Each number is 50 + 15 x the weight over its row's rms, rounded and kept within 0 to 99. Layers, rows and columns count from 0. The size before them is the row's rms in percent of the matrix's.

# down: layer 5 MLP down (transposed), 512x192, rms 0.172, rows 489-511, columns 96-191
# gate: layer 5 MLP gate, 512x192, rms 0.179, rows 490-511, columns 96-191
# up: layer 5 MLP up, 512x192, rms 0.185, rows 490-511, columns 96-191
down489 100:59 76 53 52 50 66 65 37 41 56 85 38 64 51 39 52 53 19 90 63 29 53 32 68 16 43 42 65 43 72 44 43 60 75 40 31 42 44 57 52 29 32 55 36 82 74 34 58 27 58 62 34 66 58 50 53 71 37 50 71 57 33 35 45 55 57 35 56 27 66 46 60 44 48 38 49 56 56 37 67 60 88 38 55 36 50 63 34 33 56 40 35 73 39 58 53
gate490 103:49 29 51 33 13 57 53 32 31 51 80 51 22 63 61 21 52 32 45 57 68 66 61 51 56 74 25 50 38 31 39 39 55 61 43 64 51 39 59 50 59 89 49 36 33 54 52 47 25 73 32 72 57 45 52 44 40 53 53 29 70 56 42 81 57 51 63 71 44 42 43 44 33 64 35 33 32 49 46 53 59 62 43 07 50 51 44 68 71 57 58 78 57 51 51 54
up490 104:67 59 43 42 62 46 51 29 62 46 75 50 57 39 60 31 72 28 60 51 63 56 41 88 60 50 44 53 36 40 57 33 36 80 31 60 42 49 53 61 33 65 64 53 34 42 39 50 34 49 67 62 57 39 50 54 70 58 64 52 64 57 57 56 43 51 52 70 38 52 46 54 28 40 45 51 61 19 19 66 30 59 35 61 72 73 40 69 75 30 62 78 41 50 51 71
down490 102:67 40 39 47 51 63 64 68 34 46 70 53 64 03 61 13 28 55 33 56 52 74 43 75 61 34 54 81 40 54 55 44 54 54 47 68 39 54 15 55 40 50 53 34 50 43 69 66 32 56 59 27 69 41 77 46 50 34 56 50 69 12 17 38 43 30 63 59 65 40 48 59 43 58 61 50 69 60 55 32 58 19 67 68 50 44 43 55 41 79 80 38 44 73 55 47
gate491 091:46 32 35 65 48 48 64 41 42 64 23 68 54 37 36 44 50 66 38 57 70 34 50 50 67 41 45 31 29 56 62 50 48 53 63 23 38 86 42 44 60 74 33 46 41 47 62 36 46 57 57 44 16 33 39 59 80 43 52 69 88 59 36 59 22 45 78 66 66 62 46 25 40 62 40 66 49 59 62 42 59 53 62 41 57 57 25 51 46 43 51 78 40 62 28 40
up491 090:53 24 45 43 68 54 34 21 33 49 53 49 56 43 56 62 72 63 39 23 50 51 41 41 69 43 32 31 14 60 62 58 64 22 51 51 27 75 39 47 46 37 51 31 42 70 57 49 54 32 45 52 30 50 47 57 71 43 52 41 48 74 52 52 49 60 60 67 58 32 59 36 50 50 72 31 69 50 63 50 38 54 85 60 52 68 48 62 45 49 35 58 70 45 51 73
down491 095:54 06 53 44 56 34 34 67 43 51 65 45 71 43 40 30 42 38 55 38 27 41 36 64 68 51 57 62 61 33 46 49 34 61 62 34 72 57 34 26 52 30 35 77 64 45 38 59 65 25 29 45 52 42 59 68 59 53 38 34 35 47 62 35 49 58 32 43 33 49 41 32 44 50 48 79 77 52 40 51 21 47 43 53 42 50 62 54 45 64 66 62 53 59 71 45
gate492 102:72 33 54 52 72 43 35 44 31 48 61 67 49 48 55 63 24 41 72 68 41 63 38 45 68 39 27 55 54 34 23 52 57 58 57 61 36 55 81 58 42 51 42 63 58 60 49 32 51 52 40 48 47 47 40 40 60 81 62 60 70 52 48 49 44 57 55 69 46 34 42 30 72 35 76 44 45 45 40 24 61 33 56 34 46 45 30 35 47 72 45 66 29 66 43 49
up492 094:52 70 23 22 46 45 70 68 67 42 34 59 47 67 55 37 56 50 49 47 71 39 66 77 71 50 60 26 48 48 68 50 43 59 49 49 74 70 56 56 55 58 48 34 48 51 63 24 57 34 48 40 64 54 49 41 31 28 42 49 61 28 53 39 36 34 46 61 35 67 66 50 29 64 45 66 72 46 33 63 47 44 43 41 64 64 40 45 58 49 41 52 59 51 81 50
down492 102:66 52 43 55 70 46 50 51 43 60 57 28 57 32 78 23 44 36 66 34 60 61 78 36 67 65 53 58 64 60 45 76 40 65 34 23 29 52 80 79 53 47 32 40 54 46 48 39 57 42 33 40 65 62 42 55 70 59 31 23 65 58 69 30 33 47 39 72 40 75 52 53 52 52 55 60 32 56 87 42 36 33 57 19 78 33 38 53 42 49 67 28 48 43 44 56
gate493 091:60 51 51 46 57 66 56 31 37 79 35 54 20 39 57 19 46 17 58 32 38 54 36 44 45 82 61 47 53 53 56 48 66 34 60 43 41 37 14 72 50 58 31 46 72 40 56 20 39 36 57 41 43 41 32 39 24 23 66 58 42 32 63 42 49 60 57 38 43 69 36 40 20 47 56 50 11 64 41 54 60 46 28 66 34 32 40 43 62 60 77 84 42 56 42 65
up493 096:42 72 42 53 55 58 42 46 70 64 44 58 62 56 36 53 58 58 39 51 60 54 58 66 30 52 41 35 54 68 74 67 54 40 42 63 70 80 82 35 35 38 37 39 45 29 62 54 43 59 35 51 51 49 64 55 44 48 44 55 76 56 47 51 67 35 44 58 50 31 57 51 77 78 30 43 60 67 76 57 47 82 61 23 26 74 59 44 57 50 36 49 55 44 57 46
down493 095:18 25 29 71 31 74 65 71 37 45 45 51 64 42 68 52 47 72 29 56 43 49 57 24 48 65 27 69 32 77 21 15 60 43 58 59 56 29 29 44 51 45 61 50 73 34 58 37 60 26 39 58 63 36 37 47 60 37 63 64 58 33 51 67 30 93 31 59 70 62 61 57 30 24 41 64 67 37 69 37 67 52 34 55 87 34 52 52 75 43 46 72 45 51 60 55
gate494 108:31 47 33 47 42 46 53 67 44 37 50 41 35 61 59 56 58 55 53 41 22 30 48 35 73 53 63 28 30 29 48 56 44 62 57 53 43 34 88 46 47 38 39 64 27 53 54 50 40 63 52 54 61 32 62 52 47 73 44 59 40 72 38 67 12 21 48 51 46 43 64 47 64 59 37 57 51 49 58 51 31 65 55 69 71 36 78 38 56 24 52 41 53 45 33 54
up494 107:65 79 21 42 99 59 53 44 79 47 24 52 43 52 41 38 50 62 45 44 55 59 53 52 49 48 22 50 68 46 47 39 49 37 78 36 28 52 48 38 65 57 59 31 56 40 51 66 72 25 40 52 51 60 42 15 47 31 41 50 77 29 32 54 52 43 29 48 43 71 25 12 52 14 58 56 54 45 52 55 55 38 68 43 32 63 34 40 68 52 44 59 89 48 67 48
down494 104:59 38 52 41 40 43 42 60 52 53 47 61 27 55 42 54 66 65 67 56 64 58 44 36 34 41 75 68 51 48 45 63 32 49 60 57 30 54 43 37 56 50 82 32 36 67 67 46 48 42 53 42 44 32 22 54 76 37 52 51 34 66 61 19 60 58 35 29 35 43 63 65 40 50 29 49 48 43 56 49 88 83 49 36 29 55 65 22 60 44 47 47 59 64 42 61
gate495 093:41 41 79 80 66 52 61 60 58 21 62 24 48 17 37 66 40 36 46 57 62 64 35 57 65 42 47 21 55 40 64 30 36 32 38 46 52 66 44 34 62 36 54 34 60 37 66 58 55 41 33 50 62 53 38 54 59 53 67 38 25 70 42 51 59 46 23 38 72 42 32 46 59 65 74 54 69 33 96 74 16 61 28 37 27 45 48 53 31 72 45 67 50 65 66 55
up495 090:48 65 56 50 89 48 68 64 48 35 65 58 39 27 52 40 39 32 72 42 33 53 33 43 56 24 31 38 50 42 44 58 65 51 45 33 49 49 04 57 45 59 35 54 43 41 33 42 38 34 04 47 69 39 56 65 38 60 65 55 34 86 43 54 68 71 54 76 48 58 31 54 62 41 76 41 66 58 91 75 51 61 27 28 46 52 38 56 40 51 47 57 47 68 59 63
down495 096:29 47 39 62 61 59 43 46 41 52 19 65 50 65 41 43 70 61 39 50 51 48 21 55 74 40 19 72 71 60 65 76 68 34 51 19 53 52 44 73 60 45 40 32 39 47 39 45 11 71 39 52 54 38 47 52 50 73 53 44 43 52 40 29 42 33 54 53 44 64 68 42 55 19 38 50 47 37 37 24 39 61 26 57 57 39 58 58 48 57 33 46 49 74 76 21
gate496 095:48 68 54 24 40 47 47 70 47 43 16 83 57 55 39 41 49 64 17 38 34 55 57 37 74 49 50 55 55 82 57 72 51 41 34 36 66 61 47 42 64 56 92 52 59 49 36 53 32 40 32 59 23 49 50 34 53 59 40 61 70 57 48 61 45 73 35 44 65 62 51 52 88 35 37 52 62 45 62 66 68 32 23 75 66 58 28 71 54 42 33 38 54 26 30 47
up496 097:30 54 30 52 44 49 46 64 63 39 47 21 59 52 44 51 41 52 65 42 75 58 58 70 47 30 47 55 59 58 75 33 60 52 38 51 55 45 55 63 50 52 40 48 64 50 35 30 76 49 73 31 85 65 61 45 41 43 58 35 49 75 50 31 80 40 64 60 55 43 85 74 53 61 69 45 46 46 75 46 68 64 59 36 54 46 57 56 57 62 42 74 65 38 72 30
down496 103:35 27 41 55 61 43 48 49 43 27 54 41 22 59 59 67 79 28 71 67 46 52 50 53 39 53 50 39 31 35 58 47 65 33 31 31 29 53 49 43 41 37 22 58 68 54 61 57 50 65 80 34 57 63 47 64 49 28 99 54 60 39 46 49 63 37 38 58 35 43 61 31 38 38 75 40 50 22 42 52 25 60 60 39 40 45 46 44 33 68 28 55 42 69 12 39
gate497 101:43 47 71 57 56 58 57 38 49 73 52 74 56 62 56 41 37 49 59 39 42 48 48 51 45 66 62 57 66 56 38 33 34 39 28 85 54 76 57 48 52 22 31 35 30 52 40 44 64 82 49 33 38 46 28 37 65 62 44 56 60 71 72 42 23 60 49 00 18 43 30 51 50 43 21 60 46 54 78 42 56 42 65 61 44 45 47 60 44 35 53 53 66 42 63 48
up497 096:55 81 54 49 55 49 29 14 61 55 49 75 43 48 67 19 70 40 68 66 46 63 29 43 58 43 43 62 18 55 55 37 27 42 48 56 51 68 46 33 37 30 63 08 58 37 75 39 66 31 52 50 64 40 26 52 59 55 81 35 47 59 56 61 50 40 26 46 24 55 34 41 45 45 35 27 55 59 72 35 40 45 46 62 54 38 53 66 68 64 58 35 43 34 48 38
down497 099:53 32 50 74 69 54 46 64 16 33 45 55 38 42 55 51 54 47 29 24 34 42 50 34 36 43 47 48 85 58 46 43 12 66 61 73 51 41 32 41 65 45 65 43 36 46 38 44 49 37 65 67 19 54 44 79 47 40 36 76 45 68 89 51 27 09 42 36 62 66 35 66 45 46 61 49 65 60 63 29 68 62 37 77 61 47 41 65 61 46 43 66 81 65 59 50
gate498 096:38 22 42 50 57 64 45 49 53 54 53 68 36 50 37 51 37 43 52 40 53 77 39 44 15 66 50 57 52 67 35 41 36 59 37 57 52 71 74 35 51 71 60 17 55 72 58 27 49 50 32 42 40 70 56 88 47 41 59 53 51 58 61 48 38 56 51 60 34 45 57 69 61 74 38 32 70 74 56 61 35 63 59 73 62 43 51 15 22 25 52 53 21 49 57 79
up498 105:77 30 37 63 43 58 43 74 78 39 34 63 72 37 56 49 48 25 22 45 41 67 55 26 42 49 36 54 33 27 54 51 74 67 28 59 39 35 50 39 30 65 49 67 58 39 52 18 24 51 41 16 45 60 45 73 51 61 50 50 56 53 79 81 51 86 55 52 63 54 33 53 62 80 47 40 65 52 73 67 52 46 78 75 53 36 50 31 43 34 37 55 30 67 62 43
down498 099:33 42 61 71 48 13 61 36 45 54 37 47 56 32 38 45 55 68 47 49 54 62 40 32 49 60 70 35 46 49 61 45 47 43 50 35 29 47 67 38 61 47 62 66 53 56 54 57 33 27 34 79 59 32 61 41 29 52 50 66 54 50 44 68 59 68 33 45 36 27 45 55 05 20 60 45 31 53 62 33 60 73 62 53 81 70 55 86 56 58 32 47 55 67 48 45
gate499 095:72 19 40 46 17 44 56 61 44 57 37 23 52 34 45 25 42 23 85 51 56 43 50 62 52 53 72 59 59 28 50 83 39 56 59 61 33 46 36 52 55 50 58 45 53 68 46 57 71 60 51 62 69 72 55 47 35 78 26 69 32 57 35 41 50 52 38 51 54 72 35 57 40 52 66 34 50 66 46 31 45 21 27 44 57 31 25 26 63 49 29 68 51 54 51 68
up499 097:51 47 72 56 47 39 44 52 41 60 11 55 40 20 51 53 59 38 61 71 40 50 46 55 38 41 45 40 50 65 61 71 27 50 61 49 31 68 80 80 63 47 57 35 49 44 16 65 39 64 60 52 79 44 60 45 60 51 27 36 36 45 36 01 62 60 11 55 62 44 61 37 42 60 47 58 56 34 51 47 35 57 56 34 67 58 40 45 69 76 34 43 48 31 26 54
down499 097:41 51 39 69 51 55 33 60 62 54 69 12 37 43 57 36 65 53 59 49 34 25 35 34 33 45 30 44 71 26 64 35 66 50 65 67 29 67 60 61 49 66 17 42 83 70 38 57 67 51 44 44 46 49 56 27 31 43 36 61 54 57 30 58 72 63 56 30 51 53 57 41 38 41 27 47 54 42 62 28 22 39 51 15 28 59 59 48 60 73 62 57 48 45 37 37
gate500 109:42 74 74 33 82 65 43 32 55 43 36 39 39 44 37 46 70 43 33 64 12 50 60 39 44 53 33 57 42 53 60 61 48 41 20 57 30 81 41 53 47 61 75 65 89 42 53 26 67 37 32 51 57 66 68 54 53 22 45 52 39 66 31 54 33 42 59 22 59 45 45 56 53 21 47 67 70 44 44 31 28 52 49 70 54 65 50 60 55 33 38 41 69 78 58 73
up500 107:26 40 33 55 58 29 68 49 23 53 35 40 55 28 62 28 64 69 69 23 17 96 51 57 39 57 30 57 50 33 27 41 66 55 59 36 51 61 51 58 39 61 62 56 30 42 38 52 70 62 43 73 48 62 46 61 34 27 40 39 66 61 52 19 83 67 52 39 53 61 46 15 41 63 49 45 35 73 51 47 59 20 33 39 52 54 48 48 41 56 28 32 48 28 43 37
down500 099:50 58 48 91 39 30 25 54 61 57 83 57 46 65 61 47 34 42 49 56 37 64 84 27 40 47 43 48 42 75 74 41 38 47 48 55 46 43 61 58 55 43 27 46 73 82 35 46 54 35 86 66 13 32 42 56 28 36 65 50 34 35 65 66 30 41 40 55 52 35 73 48 52 67 55 63 86 34 49 61 60 92 56 48 55 46 71 38 53 73 50 64 40 34 25 36
gate501 096:54 66 56 67 45 52 56 76 21 52 48 64 86 19 62 85 50 64 48 48 23 50 48 21 48 35 63 41 65 63 53 65 35 41 37 45 57 65 59 38 64 40 37 54 40 45 47 35 47 47 74 52 78 45 60 60 36 55 36 53 40 72 52 44 63 56 53 39 25 51 45 40 37 53 44 64 65 31 57 55 27 67 59 54 07 46 26 48 34 57 51 55 50 60 40 42
up501 097:46 23 55 64 45 76 35 18 44 43 48 65 83 55 39 47 33 26 51 63 55 73 38 46 41 62 73 41 43 65 66 37 63 21 46 75 47 42 40 29 87 42 61 46 63 44 72 46 62 43 29 46 63 47 55 31 57 23 34 54 19 58 53 39 37 55 64 52 56 59 37 64 51 49 46 59 45 44 24 61 65 56 78 24 33 26 66 59 11 64 42 50 47 48 69 49
down501 096:32 44 59 44 58 64 56 68 33 54 44 55 60 24 55 19 57 50 61 51 39 21 34 40 54 34 13 56 65 35 28 45 43 68 52 31 29 53 26 60 40 46 54 64 68 55 81 41 57 82 73 31 49 48 49 48 54 72 52 42 62 65 17 68 57 41 51 44 30 32 50 61 47 37 45 41 26 62 66 25 50 45 30 42 52 61 49 48 72 43 13 60 45 71 70 44
gate502 106:59 66 52 56 57 52 64 36 54 55 66 72 69 44 52 45 50 44 81 70 39 62 62 31 53 57 46 61 34 60 47 43 29 16 43 79 19 39 32 67 46 50 27 45 46 55 33 50 64 33 54 55 71 27 03 30 42 61 32 62 51 60 49 59 47 52 59 86 44 53 50 38 17 61 64 22 64 37 58 32 58 55 55 55 53 34 53 79 53 49 46 44 56 43 53 51
up502 108:32 59 49 35 57 69 48 34 38 54 61 45 40 44 41 43 19 30 61 70 44 62 67 25 52 46 47 84 75 57 43 56 45 66 56 49 49 39 23 59 61 75 38 69 43 45 38 76 47 42 57 53 29 42 48 53 42 29 25 50 66 78 37 60 46 17 40 65 38 33 50 37 56 41 58 65 45 53 68 68 66 44 39 44 42 19 27 42 54 57 40 34 46 81 70 45
down502 109:54 84 43 53 41 49 60 37 48 36 58 44 40 37 33 64 52 55 60 53 54 41 54 73 59 65 50 71 46 31 38 24 60 50 41 44 43 42 53 59 33 43 62 52 54 79 46 17 69 68 21 49 69 36 35 45 33 51 43 57 37 78 14 72 47 64 62 37 51 21 46 52 35 41 56 53 37 42 48 36 75 65 43 71 45 41 43 52 30 35 83 41 85 64 42 54
gate503 094:34 24 72 58 55 79 50 42 42 43 30 39 59 69 37 60 44 49 48 44 25 41 53 46 39 73 57 77 66 58 79 53 66 38 67 45 43 73 54 46 42 29 55 57 28 50 17 63 37 11 62 45 39 38 69 41 51 38 42 54 40 34 37 51 39 23 41 56 27 68 54 49 33 61 58 54 40 72 32 26 38 59 61 76 43 38 47 54 69 59 39 62 32 24 35 61
up503 092:54 49 70 59 43 46 54 78 64 42 55 54 29 34 51 70 55 56 30 56 52 59 42 73 65 57 59 40 92 63 37 45 43 62 14 32 55 64 32 36 52 60 35 57 62 67 40 23 42 14 74 44 84 79 81 41 59 53 65 45 57 79 60 50 53 34 50 69 50 45 44 55 42 44 69 64 63 42 64 37 61 51 53 45 25 60 37 48 51 67 33 61 55 53 59 77
down503 097:56 44 49 68 39 58 58 45 57 70 59 38 48 73 66 52 40 26 57 55 38 36 49 47 62 62 52 70 27 65 53 72 58 47 57 44 70 52 44 31 23 40 34 44 64 51 46 72 43 75 41 43 42 59 53 53 60 55 26 60 59 20 70 66 35 42 50 50 43 52 32 61 25 38 51 47 53 65 34 70 68 43 59 75 60 53 43 43 31 37 62 40 51 43 72 46
gate504 093:26 24 36 41 70 58 56 45 44 38 49 53 26 63 50 70 30 56 37 35 27 54 62 71 52 36 34 71 62 47 39 59 38 39 73 36 27 88 42 51 45 38 54 64 63 51 42 45 31 49 68 31 38 44 49 28 55 70 43 48 71 44 54 40 53 64 65 46 44 28 42 82 40 57 54 56 45 47 49 61 57 09 50 25 63 49 56 46 62 44 49 48 16 71 65 19
up504 095:46 42 32 57 34 35 71 72 43 52 46 74 67 56 80 65 73 77 44 65 52 41 69 67 64 29 56 52 27 52 31 31 87 11 54 35 63 49 74 45 16 62 55 28 34 36 65 51 54 39 51 81 56 66 53 59 44 70 30 36 39 38 64 50 51 62 47 57 46 36 35 48 56 43 33 57 87 50 25 43 55 60 28 53 66 74 23 52 36 48 36 45 49 43 56 73
down504 098:44 54 53 30 56 49 38 44 34 47 61 48 77 53 72 36 41 39 58 67 34 27 54 34 49 27 60 48 44 63 39 46 52 51 95 38 51 46 61 41 43 58 48 46 80 80 64 37 32 36 52 65 55 11 43 34 52 53 46 62 50 57 44 28 73 42 61 52 37 48 61 67 42 28 49 57 58 39 53 63 25 73 70 19 47 58 71 41 54 67 60 71 57 51 73 34
gate505 120:70 38 63 53 59 37 32 44 58 43 58 63 60 35 70 47 57 33 61 54 40 46 44 51 43 47 55 31 47 46 53 57 57 20 51 46 62 63 63 62 91 41 58 40 36 79 17 52 66 48 17 60 33 46 51 36 45 56 78 33 53 35 35 52 41 57 45 40 52 40 43 38 46 49 65 27 49 36 58 34 40 38 38 48 55 38 29 68 57 51 48 31 36 58 53 32
up505 106:45 50 63 48 29 31 64 51 53 51 60 15 40 67 52 46 49 51 36 10 56 68 44 54 39 68 40 66 38 43 59 58 50 47 55 44 30 43 65 67 25 52 75 51 51 47 60 60 61 46 88 38 60 73 40 55 62 43 41 61 35 60 49 40 66 37 68 77 58 65 43 91 67 27 51 65 56 84 38 83 49 47 45 50 33 74 86 48 34 56 72 60 42 39 51 56
down505 086:77 37 49 58 52 70 31 66 57 67 45 63 66 43 65 44 44 68 56 60 34 53 58 69 79 51 70 26 53 33 71 38 70 26 43 14 64 63 30 29 54 29 35 72 40 52 58 49 67 60 34 62 39 45 66 42 55 52 66 37 77 44 55 52 53 50 37 51 44 76 49 38 60 63 48 61 69 70 68 24 55 35 45 44 34 13 36 53 44 63 81 33 57 49 43 56
gate506 106:52 50 40 37 34 77 49 84 40 48 88 56 64 39 46 43 53 45 83 59 31 64 57 72 40 37 57 48 49 66 64 24 30 43 30 41 53 47 53 42 42 32 29 37 58 43 68 57 49 35 58 44 39 62 62 32 46 62 33 20 72 53 78 52 43 47 47 39 50 59 63 35 74 52 48 46 64 41 56 30 55 25 45 62 41 56 60 23 67 43 54 37 27 75 44 72
up506 110:60 60 63 40 37 35 39 50 37 41 58 48 64 19 58 55 41 37 51 29 70 71 48 33 39 41 60 68 51 58 57 69 66 47 71 70 65 46 40 52 63 34 32 30 54 57 47 38 72 30 61 45 42 55 46 58 67 30 35 46 42 47 66 54 57 45 37 53 37 59 36 48 32 54 21 37 53 58 48 35 60 46 54 46 60 28 48 71 41 67 60 60 21 29 73 40
down506 105:43 62 58 34 58 62 58 44 31 67 61 43 52 36 32 23 70 49 40 66 45 50 54 58 46 53 52 26 83 57 38 36 38 55 50 52 48 50 43 68 60 49 30 63 44 39 32 58 48 31 61 69 61 37 51 52 50 45 45 27 30 62 64 34 84 37 66 21 49 50 34 60 33 50 49 34 99 42 32 57 51 52 34 64 58 44 44 71 61 34 61 70 48 73 51 51
gate507 112:38 69 39 52 46 37 52 62 41 70 56 59 51 49 49 49 68 64 33 59 74 54 22 14 61 83 68 49 45 43 46 59 43 48 39 65 54 48 33 28 42 50 44 43 51 58 55 68 56 60 69 45 48 72 65 64 45 58 62 34 25 37 44 46 40 38 45 57 53 56 33 49 67 56 54 80 63 34 26 66 52 32 30 78 33 62 35 73 44 39 43 38 29 76 34 61
up507 110:50 60 18 48 58 44 59 53 75 48 72 31 50 40 46 32 47 44 45 52 33 70 49 54 49 58 57 45 46 47 47 58 44 45 19 42 78 34 36 56 46 31 32 52 59 20 68 49 54 62 28 56 68 67 37 39 34 34 46 44 30 64 37 76 62 33 43 50 52 56 24 42 53 45 69 41 61 38 15 30 65 57 48 33 26 59 79 50 61 47 37 40 61 35 48 38
down507 105:62 46 79 31 51 64 48 65 45 63 38 51 51 76 41 52 49 62 53 56 77 42 44 46 55 79 59 58 55 61 40 36 57 54 62 35 61 42 70 45 54 40 39 72 56 67 45 36 70 47 48 30 50 40 67 61 51 52 44 58 51 71 45 41 49 43 34 46 60 79 17 64 58 31 47 70 31 60 37 63 47 46 35 66 44 54 59 74 44 46 32 00 16 64 51 79
gate508 095:30 34 58 40 50 43 25 62 39 30 65 47 22 32 62 77 63 72 30 49 48 36 54 41 33 39 33 63 33 29 66 52 40 36 37 77 66 41 53 42 36 50 63 63 50 50 21 37 60 62 46 62 75 63 27 55 55 41 51 78 33 45 62 58 42 57 36 43 43 60 60 77 32 91 80 38 42 53 44 48 44 37 38 52 75 33 69 51 51 50 39 55 52 61 63 70
up508 099:33 55 42 53 51 33 45 60 50 61 40 57 47 45 42 88 56 68 39 37 47 24 40 58 62 68 12 38 71 51 36 38 77 46 45 43 54 39 65 60 37 54 33 62 26 65 70 73 39 43 51 26 44 71 68 60 46 62 54 62 52 54 61 38 49 52 39 54 66 65 42 65 26 79 66 58 21 57 58 64 57 87 39 64 66 23 67 61 41 14 62 53 42 67 36 48
down508 103:37 42 42 56 40 41 74 39 48 41 59 61 44 55 54 58 57 36 62 67 54 59 58 55 55 44 43 30 49 36 33 36 43 56 54 18 77 34 56 57 40 53 35 72 64 01 30 68 48 20 39 45 68 46 35 47 53 37 36 66 57 47 52 58 61 97 65 70 56 53 43 45 55 53 50 40 60 46 42 29 71 51 43 41 61 49 51 57 57 56 38 58 75 55 63 70
gate509 094:61 17 31 37 70 36 30 60 34 64 32 52 33 54 53 65 35 25 73 34 46 38 70 53 57 71 17 39 07 60 34 37 57 84 43 52 49 33 53 73 47 72 58 41 59 50 59 52 54 50 59 29 61 22 69 38 43 53 48 73 46 42 32 39 49 47 11 65 46 49 40 47 61 86 45 54 43 47 50 32 63 46 56 45 67 42 55 55 54 50 54 61 51 60 62 55
up509 094:48 68 63 31 40 37 66 26 30 28 61 24 25 49 56 52 45 39 45 43 41 61 51 72 72 50 40 41 50 44 69 47 47 59 09 22 64 82 34 73 20 43 68 60 65 34 36 74 43 48 61 42 42 51 49 50 56 32 47 87 40 32 24 64 45 79 63 61 74 64 68 73 44 41 39 26 50 22 70 48 82 07 49 63 52 65 56 46 66 68 57 32 53 54 62 23
down509 098:72 43 56 58 55 64 50 49 57 71 42 68 65 61 48 51 42 55 44 67 31 56 42 72 48 51 65 30 54 51 50 85 33 46 45 80 25 52 47 31 42 51 29 49 39 57 42 36 69 55 45 82 32 34 58 45 39 61 26 41 77 27 69 42 25 37 33 37 73 66 58 30 55 58 22 32 39 65 68 49 37 39 56 59 52 66 68 37 52 39 41 59 35 43 37 51
gate510 098:67 30 38 50 23 47 74 56 52 63 63 87 37 50 49 61 22 44 46 51 52 57 38 65 62 35 93 76 38 25 42 57 40 57 66 42 49 59 69 41 45 54 54 65 78 67 36 64 31 55 59 50 37 34 46 31 70 56 69 25 30 51 58 26 36 47 78 53 48 44 29 57 50 47 61 35 83 56 28 50 59 55 41 56 29 16 53 34 12 37 51 76 56 63 68 51
up510 103:49 43 53 61 63 57 54 63 50 75 49 74 51 61 32 74 52 46 54 53 27 66 48 59 66 75 83 63 57 54 37 50 53 49 55 58 69 49 69 41 79 57 41 41 85 59 66 60 65 55 47 42 39 20 43 47 50 68 46 26 72 38 30 43 33 50 45 46 41 55 22 45 33 53 54 64 50 55 33 36 65 68 81 40 36 56 61 24 74 43 62 54 60 59 40 34
down510 100:18 58 51 56 62 61 36 52 34 43 52 37 49 42 48 67 44 40 59 51 71 50 68 22 47 27 30 52 53 55 65 75 69 59 39 44 36 52 54 84 55 59 18 59 34 57 38 56 56 58 45 70 63 46 60 51 54 49 68 44 35 42 64 42 48 41 29 44 73 40 39 69 83 44 62 63 53 74 65 51 61 34 31 55 62 68 30 82 49 37 60 53 45 75 58 77
gate511 106:39 30 43 31 37 41 41 44 69 83 43 53 57 47 33 67 55 48 57 48 29 52 58 96 37 60 35 45 54 33 46 37 24 58 38 43 69 70 59 36 66 32 69 32 55 28 31 74 67 42 31 38 50 69 35 48 72 52 62 28 58 66 32 27 50 76 55 52 19 54 73 42 65 63 48 26 63 52 64 39 32 70 44 30 51 50 25 46 28 70 45 60 31 53 49 50
up511 107:70 41 76 57 47 52 14 61 56 30 47 31 54 44 41 79 19 39 09 59 48 20 20 23 69 45 48 40 46 52 56 41 57 24 66 34 59 53 61 55 47 59 39 26 68 49 42 58 35 28 82 39 47 71 67 50 55 43 44 47 39 51 30 44 71 21 39 57 45 58 48 33 48 22 59 39 27 64 56 61 71 75 39 49 52 34 75 64 32 49 76 42 61 39 55 35
down511 094:34 85 65 56 28 60 23 57 57 39 39 25 58 67 45 62 47 53 76 31 61 58 43 73 65 31 23 45 58 35 45 65 67 71 76 55 53 63 50 14 37 44 45 25 35 79 35 50 60 81 56 66 43 42 73 36 33 78 54 58 56 39 77 53 27 58 67 47 40 44 43 39 30 49 57 37 46 48 26 46 65 48 53 82 45 76 54 60 38 61 62 38 53 42 48 68